Each number is 500 + 25 x the weight over its row's rms, rounded and kept within 0 to 999. Layers, rows and columns count from 0. Numbers have three digits each. The size before them is the row's rms in percent of the matrix's.

# q: layer 13 attention query, 448x448, rms 0.0558, rows 275-319, columns 64-127
# k: layer 13 attention key, 448x448, rms 0.0515, rows 275-319, columns 64-127
# v: layer 13 attention value, 448x448, rms 0.0562, rows 256-310, columns 64-127
# o: layer 13 attention output (transposed), 448x448, rms 0.0525, rows 256-310, columns 64-127
q275 116:519524522508568482495479480528471537527534496492489526538500531535487499492500547502460523462501534479516481514473515504480515460499485496506524529549547467504513520505499504508472535488508460
k275 095:508491512481515506472488554444513431494497552544476492459493527491517527489471481462464455493491513483513532536516488499486486531468506509531519500507497516478502527502488485506544498504505484
q276 103:559461521492498527527519498500501517509528489501507473495462510487517524545503528516523505485515495526492539472503511509456468441508462509461484545540527501507466490546523531509512529527496458
k276 095:489501523493480524474454519488515488507490492488492515480458565493513498516470502471474509487522496485533525460497509493481485526539513510526534513492529488492489489478501461506494504534515490
q277 106:483482512496448511509522503469534494453493518490554493453481448467536517513535491504542497523513518536520522481548510540493495509524506511474522520488482507522443521530481476479486468515502503
k277 097:498453523504519508511485506518488539494490445450496487554495482519488491510477533515486504545481495532477473434492496528519503496511498483446467478530517468495503498496501539465465479509476499
q278 099:518468478483479493506490479503509512515527517502558517461499495511462492538543554507487460450460497482471517485526517516448539496522493503517493552481518477530507522520498467457531485520511493
k278 096:478465470492523495534497478482486446442532488502495488464521526490473509478495533518497489484484500482509540453473485517516533497482512498479520518538502460492479522497515514485529516529518518
q279 101:512517561504466443528535505487497536450475474482537494440502516532522503488490543489487524484518524466485497485495538521525509501515498489524558528496527457530467543498528476458470477543516491
k279 089:496472470507508496511527507484477486491511497483488508481488510537504542526508492474472484533517485515494520501481483517544529491502526532508540505515528496509516532464474485478552472526519467
q280 095:476520527522503454492516520483467518497452478471530505486488477578513484458493506452505580496508512504487488469474538481504519480522524496588483497530531482510498519490487552502543517478508507
k280 093:533495511578534516529502486532479502481504521558503517470506488498490487487506461503513464474499456486499518510499493498554528531467497500536517514527500490470486562523516508502515518526548504
q281 095:512500519496495494465526440464506504471487512510487519491514495464493507502508505475525445479536457478498488502496482491526508553485488529520483509429493502511568493507523495515487462501507525
k281 097:499464500496479519502542446511487524503500477490509508509495520470521511505510501478507515510512527480524447517525461505502499528519501461511525439510490522492492523557491525480509465497526519
q282 101:497490509508522502481534495452464493463511501524549441477502497503526519517511538491486523473485580529564499437478500483512481508483494485485562501514522460529485492504494514511531502501487486
k282 097:476527532510526506437453505493474497511530513475503518538480532454493500528448494493473493501530502491533503486547506499490465516524502489530564479487543480454523490491466552519506488468506441
q283 119:510545515471510492500512507509483525508505520486546520530498500540492520444525503484480524525555482433504477479491501505477532488520495468511533529544478488518505498478483492487495539537552465
k283 100:558457546508510487499493520490515507468526498515525503477525478526529505514483556477485525541477532524484549529517486527531506495476506498541454542514493495501448513499470525495491533528503505
q284 096:513535491491532525466468479559546516531523489505449506527537520491482465502473477524495477487524439488487501522497481490511480490496474514512478484487454527490503471490506498516464485492524516
k284 087:509512494466503441418537471472512466511487531530503499466493498502526533496532479511482494516490539523533529500512473507479469501512499498534490518491490556491482483552534483490507472475488512
q285 122:486477455506510482494491510498539505502485570531518463507458454496478518496487502513506477482468548550519488492522529459531487510476526516503519459498518454484484469474467468476537514450472530
k285 096:508494491472475470454488495512498502467505481468513451487469527496503517503492490493516538527518483488494510460488529508471485496544521486503520488546515455473469463474466464488484524472512567
q286 098:511510503461498550479498518534543489513529494486460498543508483527486460519514525478508552493506445475473489499482499519518486464524485540532513483483474520490478492526499489531458456465493471
k286 092:481496521491444519502478482466496485448563511495456487494506531481472534497520497514525488529468504503529450488519494528527487477486490534506553504482512536498513517496527535499451471459495480
q287 098:494496471492522531465461472522519526462504533534529452517503487476478473536518533547497488483450550512523504512543483497481498509480494493467549509478475475475481427524535482492499513521511502
k287 093:512507457497516458507509503518485482516473514496506465496475486483506487529514502481442524474512507543512528463503497501496455502494500497487480515479503464509520460487457509532510508514484520
q288 099:492479462512548483497506518523491523527561498551442462552535514475468537556483462503508449498509546537501534511489472471515481533524499503514524463528469527484527456499535489530491473502439524
k288 084:507482498458481420517500501508496506544505515503485492509477502509511523478551520503476464446520499488508515525503475451489488482516490506491548502461481530513538467471502513485520480522510513
q289 101:511481509479471466545469516514496516499502517492528454481494495481488563543509517480519509528496557557467555486466498506491492480531527463483541494558483510504489541501496534487521490482460501
k289 094:487503478481529474514480506473520489544471518511504518501500489514490515483492531485487555514524475483499525492447491458495533526462508480478526483539469506518493510450498494489472506490509507
q290 103:524491509517446531545526435507502528476449459468512521472544478501528531551450478489521500483531476500480529536528485515502501507498524553532489515483515525488487519494554461499472452500506505
k290 097:486477462481497535515530417482492498485510475503520540460497514485499539519545491478541555490507497476505460481521517514516519483478533501482483445526475500482486484530532524475507490489520533
q291 101:554549531468502518476495503551555511514530460481502476492479479511515477515460486512496482497511489482456584534507498523481516474462506518447524510507455516499532483512500506508470487550552486
k291 095:500504488476470523486523529510498483512472530517521482430528499488499556463501496461506558530495487488518470474520487522486518486512493505510530479504476523495500484531537484460507518492497507
q292 092:517495500482482502476460499548530480549482499504489515546456499481507441422478507531479452500486473449426509539524521502477515510522518500471495495448455532490527491497484484504526540487512522
k292 086:469524475507471503488524519481514486487494519513499482453507470522482497513500482498516541507456499474460486512476511513532495488506503520540475503504471534563461465540520413478532520500494531
q293 096:480516503512503503463482481494502500490459514506514506450472528471538530547485516477527504516450524536511514481495490503514491525500496496475463516487539519519517527531508534497496499490515514
k293 089:487454502488505538519519508490499501463471457474500504515507490469508523485453471468490538555499477493510502514471490516436500539493496489512465473575491497491506515510535524489475502485476510
q294 098:504521489487503483561511543494468509498522467501534477496449484469547545473511531480518562505520567575498542473484500518479498472537484484477540498534521510517506501511460532505508492511479482
k294 094:540488525524501505477480555530486485523451516522512496506488517525458583481443521475455487513534421476505536522513518505510474508519512495503533509470540492501538539505457521448495486508539531
q295 109:535539509489512506503502519524494493560503487484491533517460519519526490486494522486483490527450475507529505491508509530494511459522495492521488528485547499488500524519484506465512505488511452
k295 099:538507530504475506470531557470480464498503532489486499505487546478438545463480486496515473525517476482529536536491473508533513499482491492516548548522539490488506525510487459468542484515500505
q296 096:520524499515436495518499507506530483528481473474502514456482513506518463526497535494500536476500502483474488491498490514472502500530470513505448513474480522504501522548511508477473484496515495
k296 103:485495472506486523506484515485524460499503493510516481473510539510507500481529495489470525498478482496522510504502498491478506509506518512507532483521513509505460520510516501473505496512499526
q297 107:490510448429509521517484468471527505505481535501495529465491540503504516526528456453540483504492485516486502514475483486514501465530473504515519514466445491471501485509498533505504466495470503
k297 103:527468483527487485519465429517472466465482470502519509489509535516517516489516535502501518541478515524533485447469457506568502511458485441434470504505519514493471493526497513487482509519519567
q298 135:477479540461495532560484492508484504506518475468517515539526496477508539526496498533473512525474512498457520485494452547471502489542501446467480530522470548501458517501491487494478521513520494
k298 088:525487471481523536529485549468560481469462485479508488502480482555525511514524533480487499481493489491483530510439512490496489501494493503485431522496474493520495511486460527512482463528477520
q299 157:512506496501520517517485505483451479530518446509475551518525533465500540558518486486502504523485519507513502463469474538488521514550515460493484507538497535484476543513502508494481502518519471
k299 090:476466538498555474503499492515506488518510484502508521552499476527511481462510522520480484486525495517478566529494475479469521510487514447443487533500492496490500530462494514520503503500484443
q300 100:518497457512504506431507494537517540504537525534499475480471528547495430495472517503542480485519524523514497480504544489513494472479514510508546486498488461496534473502495501489503488524482497
k300 097:534504501523469459464506513480488472496508559513511507462465502510471508500543511435493478528504493518531530528483455498486511494501482514499529478464495473512489548524520474487527498568509513
q301 099:515523504526487502535524465503496510512441470469538547495487506486515526424517492493449502515521432497507496492483509485476498517494515506483477527521521527523494535486457503487521536489503524
k301 085:492503460534488491498517499496497520507454514492483537527486473508497451541523515514497520495498509528485518524500527489494516507461541532493468506505487477492515504508452516478500485485511520
q302 098:484499482541532495493466483495470504487566513531426462566524525476470482490499477545498489524510511497504456541511516495526465511465537505446533448492491505495524473468496509571488495475499535
k302 089:480526520456525477486504477502556516507462520509477510478480499488536488504502470484545514513511554527484460519500478476452495482527500518456498454459459510526489500492451465557498520491509502
q303 107:504527491509537518454435523524455506491501531523493480506454512468527508525521541495492468508490540454530529447512544507504474463469495503495533463503509473523514489517507533497485492506518483
k303 099:508476497478465504474513534478499488471501506499439489443469500492491507500504505483501462530521484558530513494493485528461464516507514508510572533509543453484522525476486515509499511492513491
q304 110:501496506495492502544492490484447489525470473480481554511508533485532537496525506476494526517516502497521505481475487522482517505534509497502468516544519522516453544544512514490509501477522497
k304 077:505481521494535500507505526465533537511510461458461502555504502524532460517479516523499512480512533538501516511518536522509501533492555503527499528528521474464511509444482550507472463485471485
q305 101:493471512500460511495577535477507483473521468451486503512503475497484509482519478503525511503540448493489550486513483514509500484545493519516513492539480528513484538525511470494489476483491491
k305 098:459505541507478525492489516536500533487542493475474545553475546537480512506514507515510478521497468519452448464519497478534508491464508491496528503517501526502554510473497496505493500467525473
q306 106:521525501511516484493506540476464496474514491468473487492506502485508560539503507537504503530467545497501546506472480492505476497470516460477580499518524500494537484490505523509510511493504523
k306 096:479519503497540532468482510517491480471482509480472563445516532474526473478485469522548512541498490488469444491520477503498492486498454458513531488482498483465488443464505467489512520466490536
q307 148:500492485472503533514478497483441486528515471510471544514529530460504552536523482495506504514473539523514507476485480534483522521554529462503488505522495539481445547512518495485500491504512492
k307 079:517482515475497495514492513467550523500491420482512520552507495508496487509491579475488501490521529520501563529519528509475507525497508496487466515529492492487490484450487540493475488509468518
q308 097:520514502526503498520525496492500473490513472494489523525496498464487530517498458515472524503554451541504542482503491484500460517456510533461468505536514519497519509538548542519460462539502535
k308 101:480498468484478499565535464511532535574488511506495495535507511489515512498533498520506528493528491493501494484522501479444500509501542509465519473477478517502514514505500539516512496495508499
q309 095:491523487462521490450483485522465503523511525528493507521488502511525489493530547475464500447546484467508518473482502487476504485495490523527515467483509485513570510487531530522531489487483487
k309 090:561455492515441503515514507482474502504544532562471484477509506458489487478511477525547461516496521544514510490540509510517466495491490497516545505502503492496541529511528556507535501500505497
q310 104:449482536490508476584508533466470494506537489467479494481505509491475551519532495488496478515508505492496530478466499506511498471495485512507502500498534498502501543468447497493497527485493502
k310 096:507520477475520517506489502523517487520494487513489506516488521558501467492541550502457496485507507476518482501489535485491495493496499505482503511498490484514508504480444495487528471490497512
q311 102:476504506527477506535486511546509531488473506475509523460460498538532536519497485480518497459491546558493501522510539485509496494528508502485507512503482489511437494483482489486509487518521510
k311 102:490432480524525477545480494549485494489492474498549524490520469520502507512487531485473512457489493537513544486481494487475516500524480489489494509506498516475494519521537500467507493529486517
q312 098:513531529502438492479500483533499497491480478484459481542520478516532429505496488494529532510498494448462485526523511508515480508532509500492528496435452529495522479490529469503492513522518515
k312 103:526494526497545502514468491514492510479472502530506523496544495514534482511485500495500524496468498494455484502509471493498494497514488500525477465496508533489480490542526499467489517491521478
q313 100:514479490499487476525504546497474481490489468477473508504509487496526508536482479536523545527451516504525485491475484512531453475516497518534531525463476495476475474491492497469483497481509503
k313 103:473497515505567538527467494512489512486491495452471539510493525534490520475490507554485502468496461481499459519479468488497480488478478473507532522480509483481536466480506480474476487467513516
q314 094:502506520483484484448506459449538500462504521538490475575472497506488423467500505491481494484508452426486484499518535485504489485488489519499501513489466497487521453541513502507506512510510509
k314 087:492503523502505474468530481473507487503497531518484479484455482527511492510531498497535507477515531507488468506521488528559481532529521461503548500490490516512480501558466464549524549476523489
q315 096:533459489525508541557546507504509514465503492495523446489536480478492485523464466490513495513494496495503493495541507500548468516522551488498523516511458506503468468492510452484495485533520469
k315 089:487526475468499497514499465523520536491524486465479523498468523493467489513547503500488506479511478507478507482510492491486521432529499514472535539482490479503526506459456455506479491486507479
q316 102:504472474504477501545492480474512534516459498482490556464489483513490526487487504443494509474527474476514472527482518488487523530531475509534441505556510518498482510496496483487493478452500515
k316 084:464464469521486522490527475495515508471529471501535532490516499509480523512502454493520533504501512490524507478518498524535538501513496503479499481514516511516440515546491469507482501499537526
q317 095:510492515509551476565514534484495481482539473489502509506493478506516576537492523499453534489499523531538537496488489504447466475483466496493501529536560477513505503530487512481504524501510498
k317 092:505532495496543541532476502493488485501484489517488513510503531494535515443485547521519501471500501474539486504497486484516461499503470459516549512486501499463519494473482507485516506482509498
q318 102:528523493490485521472531462538537472530454476501462529539487532499550507460454464498507534527526459527509492555460464502492512492501515500483477496503474544459506463532536524496521511510477511
k318 097:489509496509470504486516522516481505536479519502528519492507485498530494467499490480516515531514470487495500558534491489507502520479509499530431494465478535483508480532531487504492485508486515
q319 101:507557522501535507459472508527492503471499485509505510546431528514498471471496486524470549506481441509521473480460534496506447454455480521481499495475521485475487449513489568515480513509523504
k319 088:474520521525516505532467504538489497485455533518505491514491518482512517470456471527559479476495478519505468518467477515503471506501487505505550511491521529430544483526491489492489510460485480
v256 095:521474512523482523489504499519548488505558506507500495496481538504520524528503479486509506465502508495496472540498512500553505499482481501576489496471486491508472507490476469513517525486491488
o256 087:506471513550456503514504463502471519463487498538475494545495505473499551464524511525489490492511528516518454510470488488505472543501512494495505438512493485504504494494490510512477532471495511
v257 103:496469495481471515471517472506524482470504472535468492592523509509486498498494528492556527539484510481517485509530496504475484482483517488456496487485540513535512487466483518482447478498501509
o257 092:492507467531532501506460496510472490490495518528499503510505496508463537519504545483513511466463527546471522484536510486480471517472495509523520538471525515503514490472498490504465495502494503
v258 099:435522501524499485504500528507493483519480504467488463481501507476452486543521524474506490453495515536496556460483534505471472491510494508428508492506506513488501472511490516433488505466509433
o258 089:521472539469529515506518509504480478525491458509491461491459491504566529524509490506488492498485484503479516464498496522533499504491513450489502485478469528520441499464505486471491482544468524
v259 116:509504486538499499550480508495494485522531518481524482470491477514539494534494533482507516453506540536501552490510498494457499497525487514531467518520454482523521555487503521518488525512500516
o259 094:505505477459485509490530520529502533554475449498496514496523503519485508464492504501472534560499526517512510514513438538487516486550498507513501479449490514502499510532503498536473462509489515
v260 115:495493465502508514548490522508470469551529541480506486522498478483511493507518533492493471457534553538463512487432505500514513509522483500500462522516432525514513531484465503515488546455487518
o260 096:522522475472486475525507499552499526538493454498483548512512466520530538453487492508506514501522493517484528509548452586513489492499487521509483509452494517504513507504530467474482454518484518
v261 115:510523500525537482532475522510509488502539516465526478478528523514496454495440476471496455488506515534495512503441494493478513476506477526550518518513506449514523543551516494532516527523514489
o261 092:469494493508505514473510490486525508520509466476509492472520518514527461482511476507483495489476480494534464515482488530525549494486487526503444470452469457520531507509536494528512479498495509
v262 107:468523461560527497537486516484506517524505540477516512501479470494531492455483524465524493459522500555497561503493518489470521490533480516499495501520452494466538559492494502493519537484514505
o262 093:506466436475488507482531499495488494537517492541515513504528484533511480478489530442505549518464489454459471515519526440489502552513520542493507493493491469523512517511506482469502512517472541
v263 115:546523500511536556519496505496547486487489450468532463461515494525537456538479495488473491518497488519491469526493472489514480531511511495573470476494519460493497478484462549501505519486491489
o263 089:518483503485554487524506475498489534503506469522493456470479496469520520471506486501456483524499526523503547492532452595501463499510504469484508484472506493528553462480496513541561496474487474
v264 108:507498530547511492496513507532511471463444465512487487516496536517519492530482539449517521487471475501516473518514496478543492513495506508538440465499555506509492465501493490511440475508491486
o264 088:473501503508509541494462480488504478501493483507479440486530520503531498520527481499519496467491527531463509527504470465539502512482498477489524470466533485526550526450495482461518515519525477
v265 109:471547510441506482459453474497531516465483494524526476509551540521516513505535474522497516552461452445505501445559500482547482506500499488543483480492560488479510466488534522510496437473502512
o265 099:451499479479492479501509523483490491500551520515524483485517522471472478520541466474484502535504528499553501455483456438450530496519513468524492520476517473495508491498473522499522500531489477
v266 098:506515530439520479445497455507498501490460501493493495513512520522497500497516519532507482531469473508538464480497486496532484511455503506477455448488522503493519487480510488548470468519491498
o266 084:489509491507506499541486521500511457497538492512463504540516534489475502521514460534469487456478537525512485508467481445507448470483490456459512545498519512489540495522461499501535500522512484
v267 096:475522490549508526571535487516531479523488516504570494471453504514492467470491490491514483504546505530528508522507507503461500519512472523492520502546501484490497525549516479509510552514522476
o267 088:485513525511477518465518478474486514465432460503525534493485507522500452520482499504466502511474452466498483501496447468501542515497515515501498507477500481483493520529500469469476473491531536
v268 099:488528520445511459473455511473522544489468474499466495500547495511468514498509470512494500538434464449491494469527507489507496492471451469497574499485511515483495478488474489498515467469495496
o268 079:509455542489511503518500514467466487478511530509510488516465488501489499507484485525469500503516508480506542484499512442500525462472513459505485533513517496505532516484493507482513519508468479
v269 116:504503464544511502576506548479431513492483509491459512490475475468546493511478505495507492493509528497468535533447492496507516515522551509453486520533458521510498505504491501512507528480473506
o269 099:542486479469510529485512523518506486514501475527490499480496495523480503464478532515511506480437498485510485509479473446485521551505544546502488493497497528496475472475494502470472495496494534
v270 099:491483505482475459471524492533571496472472475460471504538507453485472524464514497518530522535467466534556516460551522520486469508453527486466556497481546503515479462457517513495507486495507479
o270 092:486510554507500513498492488472535506526522511526492499491491492526503488501444495498522506503500527522521505522550543549481487478488501484486460497494503469546525471490496529479520492554535467
v271 117:466542514537503485517489534482497489518516551496488489495503514496486485497510502472514498493469528530494539508458497499488506477496473535482483476520468553478510560542480481522516551474497481
o271 108:506446504476470507480520489460515526476488510478528491517499507527485501477539518509478510501473437463474527516533487551476543500514478545535485502488482503530474527516509481508473488558536489
v272 094:531491466523507514537506538497532466509507500491510497479498467485497506505505495492510463508524518566512487507482504507501493493505487502506523501500480488499499519485504520505534558508499506
o272 086:504501546470520466501512485506482512531491443499500502490486504527509464482527518484481522527524507472521476501472521595488506498506491528459505494484485504498520533538511501507523490505498511
v273 116:438493486572513505541520502514501528492518515486517497501479510499500502418473474483524447535526476545511558507481481479480514474522536513488492509523507483492536518540483511515467511462517487
o273 097:486531441505501505523471493479517445478498490469508469471483527536496476472486465513512502479454467490505496466521467535487486493517507488536482510448515528532480479537522496511507476499530511
v274 112:512499497426474466467518477526517486468505464490497488523535507491483516532527508528515485510483497499541497484526478508502487510474505478485552501481501522540480476479507523494488493509486503
o274 096:482503534503489473516484520512472536482542516486515475560476533429550545539522558521486492507517552562499503481457496570484467476492504471522515520521502458470521478485496531548491491511508498
v275 100:500440514530509475528500494493495485493481507518515474416480478475514504501501483525508507511479506470508538509486504491502510506492555493512569518491511480533515482475501500503523472505508496
o275 098:419533443525514535466501502555489465473456501533468504497500471510543469508488485481470488500520489535503512485536474453512553478503518498514489461467494513444503466535501467491500501463458501
v276 101:490546532468498499508481504539520537543503491463503481518556500474502500517538489469500458497475518521495430453525508505510484499491485469501451498466490504490443488502491548529505512492523473
o276 093:538467571511490526540554470486465538521500518483491477511486543509535478483515524505477500498504500502542484464505512393482475484509528462520567528544528480500471523508454488511474515532513516
v277 098:457517515451506456455466502469470499491499467521506489500488518486436477494503451471491512523454503475533511501516504509471496462494527504520519483486525492514517531492541500477525454535498490
o277 090:448499487522515486526524533530529496473476506435512492508503504492500493502536496514496518497530504492499527479523505384521512444497465516450492518460505505458476500518480470471523484485475501
v278 114:496476468528483479535505513480477482510500553529541529501434510486488539503515526525530499440511508543477506528500516511492504497483493495458551521527478505460506511499494481464514500487504523
o278 091:503508489476490507499530524508497515515467483496522523536522499515505457512479503489502530490521462491485512507499504508461492517503480519481499504504458540483453529510512476474477501451521544
v279 112:474469515457498500475502509474468510514513500534458544487490502520459503486518514496479515511462544517466484524494477512474520477480477522473538497499467535507506594507495432510463525513483538
o279 085:542533488465477480496508503511530498519494525516517478494524457541486537495475529520522511501486492451493488506496547469525543459514448517506481469514484534505478536495505491513503462498490482
v280 104:481508467544475516553494516494510488481546518472536502518503494502507523491537534499518510507494478497480521536524499479560482523509533485482461529493497482524526490477476506488521537495485527
o280 089:491518455516453499547515485542446525519507511510511514525485442520548562509491531469479551499493551539506474540494498451513503527521520483523516484461506470476546429459495483524510494526483523
v281 106:478532504515533464514549508499519491459547558528493501515457521520474471495449456498535480530515502504494507514477483502496507490437484495485560466516533474542539511496462504506466508563500506
o281 092:460529458504485484467492516485543475475520489500511470480500506500468503506492485534486487476478506499477517481514515596498512490526483506491482446483482518521534510490528468469517474507541471
v282 100:500506503501472527580495492502493459507475508497487493483521513535514474540516507478516459478504526500482490515501504490540481503539513481516501527496519502490506502450480471514517529476492486
o282 092:543461454487482529475517475516466518528526469492520528493511531549507507489503488507480483541535541516507460483517483586502448533448546527537537493524499474501517485519476559436477509496516478
v283 105:493504527501530509453496508488494541494445498490520516505534466537480467513477455503501488532518462528496498499481471495432500481485499487460546495519464471473559508512481491500503548483518485
o283 093:495492484481512473473485490473481497518486475479489457489479544531503491505485468526472492513466495503524494495464472654486523472496490466498463537466510489529534497492503502520507480518519495
v284 103:517455517470506514445506466514472505478533490524471491525561517508490493496470513472514497531477505470535449546498510507512489497447522491524511493484517485523497487450531484504501485516488489
o284 095:450516466506522531453474504538520480458537488505484484486491504499479460502513518505498455479527473527518480509499530392509481507481500475459489488500507467524492508504493510504492519513472514
v285 101:516515486553534489562528512500545453500501509515488488457484499509554497519473506493518494481532507525495537504489496493509528495516463511512496503521481503470472524516479492544486537491498500
o285 103:501497464523500536504526507451508522519449519531516478483516509524499499484491500522464513493512462487462462509520474483505537536465513488523444482498474494499485501493509482465503493487530505
v286 096:497491461524451488492495468470470456514547567554510513500449498502468511482505492504485524489494503489487522495481527526502520509494519502490517523531479476493512518496475462487534467494514515
o286 089:518486477503443489527565506514487520497456448498550575532524477542474490515481464468499510491501474490524499514502529473486460523498516545510505497512489513474483460495501495488463507480510511
v287 117:490469493501448510548495489479485470449510485488559474473509555501535541543548496546519503483492517480543502505470502493564501523525577494473442515503563496537498441458530484488493454516507520
o287 109:533510515494492536498511470522503570488475526568493486480514484463507487503490520500499487519525511491520479527489471495517484528461537478474492484497541536467534465496453525529488549492471498
v288 110:546461526484538534484500425534526514506504482477485490506499492529522519502486454499475483539514488480525462510534509509523495533496470486559431529465493504491491502517468509521477498502493510
o288 090:524543483493536486515469437479500476521510544490486528504530497498510516501487538470500480488495490501525465499531499489468438501534489516518487523487548498514556496518494474508494529510510487
v289 096:479462494544498550548514496501515460515513508504532490419519524495534529548466532494535487455493546495503526521462505503472502515539524473513487519527481478530491506484495524503486505509502495
o289 084:521493437527478518491522503524527507453481464508509540516523496497503496486504483518476497499497477483489494507496441702485492512520511533516526436478487493477520524512505489520475498483483528
v290 106:562493490531506505490483486509514479499481465537521480462502476500543460526481476526461477491540469499524485495523501500495487535515494505514479502518557451485484460493547506541538483533505489
o290 089:491556518483535490496506490485506505504506505492487465475465522476470484485509498551483469502493501531537475489499470470493483506523516512424509493519540531533559496505450498495519503473521494
v291 103:524529516490488502502497481506535498494490528452493487545494502470507493509512515515505482507463522500507477493554513512563483497447497487520465494452511481512501429458474528488491466515490527
o291 092:501512516480507476500488494493488494526505517516503491501522487446544513496517499490473496481513543508558520514520497636500482472483511479484543489486514475541541505511499488509513518499497490
v292 087:454543460469524466520482490509489522468444493483522521523474502514450470464505526517515500523479483504487522477549524491494511513520481522521503501526503484495508521538478502474471467483497524
o292 085:495502511513507477535495512488482467533508499494554498497497523476495450530503495468518552469480481474510518491497472494530507499464502475516454528471517519512474516491530477485511482515470494
v293 088:537463493574492578507508500501509481534556518518489490428491519497526504549458538479487510492550531491509505535475483504503523499484511493514500524509479473535474511482485492488499515500498497
o293 087:510512456509498494465519472519547471478456493523515520493492511518520516483493467495491485503502472491493483542488476593513479521488530529527483467500485491513475513482490478510482521494513521
v294 103:451506501485509479519488502454465477526526547533478523445438511495501455489503492461480502495461531534482521506493506503458525472534487534500536510514483502493506572514481453520535522518488513
o294 098:512466481481505481479512496512520526481478485491530510522489518553483499454537514504507493515505448449479533510534528483465537483517476523477454499515482534487476515515503480461489456492481490
v295 116:457525523509552494502506499511504491479477502493490486444506503482506486484460474494500498493470481512524522509467475496481529499544532528540460479506535486510533467552518515503511525487500464
o295 090:490516473490521532506479481488534515495498522487515511453509482469497490506506489508485520519442504473546514470512516527532554510494495498525489509483488496527500447533535502494525510477503473
v296 097:509526470521529428473519511480457519504470536466566522557440519470511506514508513486489506503524496562520539479466514482476494491522521517474464509505477510499500497538471531502556503480512497
o296 091:492517520498490511485473495479505520553483465517481493464489469472519507471465501516517499468464556544531481481469524330476514500513494487468521534526463520496518495504490499469534516496488549
v297 111:463515522432463478463491540490509526487486487446476507543481518499449540512494485492539519461486487543471482479486490507514488495536495514473510510492514526478525516458505464487494523525483483
o297 101:488493522542479479481486575516498492490513497548488505539490455462527515514546495502492524511530550492544492509469518543473518493496461447461489479479475473495459449482508504499496515506464490
v298 110:481526496540480479527500517509451489460461466460525496532487520495506519516507535492531536490482502473497504486475501493554490495515524480515453484502531483520514471495503535488455464518502498
o298 088:505539505482535493462515503536500494518487501531525517522508500532513493471510500504540520497460544537485509512455468466500531508504526494537476459460495514510489498514507520507500528520491508
v299 110:475474552446467514484512516484473489510487479514509496521471518455443528451524519481500507518475481528504497500468481511494507490507529494460566505489497502480523507492530540462483471515484488
o299 091:497485514504514455476493528502514494471482544499533465524482460492532478501516484538528487508514511497504524470525554540520480445533469462516524479529511462469479509507508506485503484480484530
v300 116:528474490597506545541492529511464483504480498493555507489488527542507447523522508478459524487523506432438477532524513490487497504519458498501475484517499479518500527520479502510508506489501521
o300 098:519477500455462492521519466507496502518498445556524479477498572508487462516482465493501507506486490480503482487471490527535498504533504507500495485513485528510505518516452487535513488503459460
v301 118:516501504506514520453509496508547508467479426509472489514528471539468523495509486524463495509486455477535476518538508486511487517461503483531504503488540499514480449473472454469507503489502510
o301 099:474521488519494513480507456469490492503512510561489472481468485486500497533477488491493486496525535535493506491455478344516529536479544485489525499487512480507530486485480541473527541506511457
v302 107:515442511536520545483512474499527507479468478503487500486527467554501471506484537489499488493504508504492472547485474497444520502513476501488483467492472464531502498480478542512477523477515487
o302 097:515491482504498507455484467518530510462475461512468531511492511486510494491506472494505482499510463495467536530529522532499492481498482517531483515531483496482499529514460529512500481477493511
v303 097:479513473475486475476474486499479537474493502484500503519494512535463486449478474509461474554462535519518505501519478487470485496473526508546569526471499435508562530482521504477520489502503502
o303 092:521463434527519453513489535508513460492522523507502497506498487489530504541520513511452455480492483485508506481519512480518497451482481485531491474476506466491554494515520491506540508508478497
v304 107:475485489506490525595488483486511470518476518499494503509496478466523521498512522507537512493543514517494491508490467492535483524530554493466523518505510486472494488472478510454490499464480482
o304 091:504499509517504523514496542505498510516481553554483548542490448516506509532429534516479496483492564519503489529520469592434517499479483469529481482477536493506481496450515518485503524501499531
v305 111:481522501476466445474490476500458536528516508479534513531480467512477498502473467512463464496559518563538474479489487509469492529507517531482521520479459500493482506535492503504552512533498521
o305 096:514476538502457500532511494517516495488533511511472499526490499473493493493450497488501473514548514523539506483499548409490493480489472433462476481545461470500478469487490533506448465478532498
v306 104:484482506498553503496496508508467509519472508509515500481474483466491509472480507550443492508515493493502503479516507501423511484495471499472553492503494484519486512550510490491518507545524503
o306 097:486520566478523497483506503455544515510499499460503521486501524472477501498498464514474486499538514504522503472569511544498479488492476496486481517557482507549502509549504502507497475482493505
v307 109:506501500503507505470499473500501535448499466502507486542539528534514492546507484496495490542524499497513483502500553494548479492459551494505456528502551441518500467473527510552466463484518510
o307 096:461532446506489496480472488517491499517557517497480474474502491492530485489519518493502492519510526545515502509453477501530509500493549507487515494490523457485523511485480513506474533492505510
v308 097:517533496501532481483486522508503476480528510480546534498481498481526505472477462516466492527483470467542495503524498483449491507504475516505535491485504507515512515558486529565577509526508496
o308 089:486533513491453514543515504462507517484502484495515465507510544520479511467494504507483483496514489543547504482517503302479500508494533562499529499465500524474524504493473512500487505471486521
v309 085:508518487504512543521523486511486502511472483491469541532514488486524475506490515481483528502511498546475512482501522503474483485525470524457523475522485508467473506494454503506461519456491487
o309 085:546504571480518485493505516482483521554520487497527491508470519536534473496479501495501528504473529517505516488480507620519546480501486476520497543480505498541495505491481489505486478518494464
v310 100:517485485497500504464539445497465507519484467517545524473517509510463491473498482550483507532560448472497518507511479504459493511498524491446574515499485511506503500535521484503533528508533499
o310 087:505486545481483515517481487454468475467509493493517496475498535502523497557481487528509505454500490530478469471451484413504513486471522483494499525528487539461492530499484508505472462483518508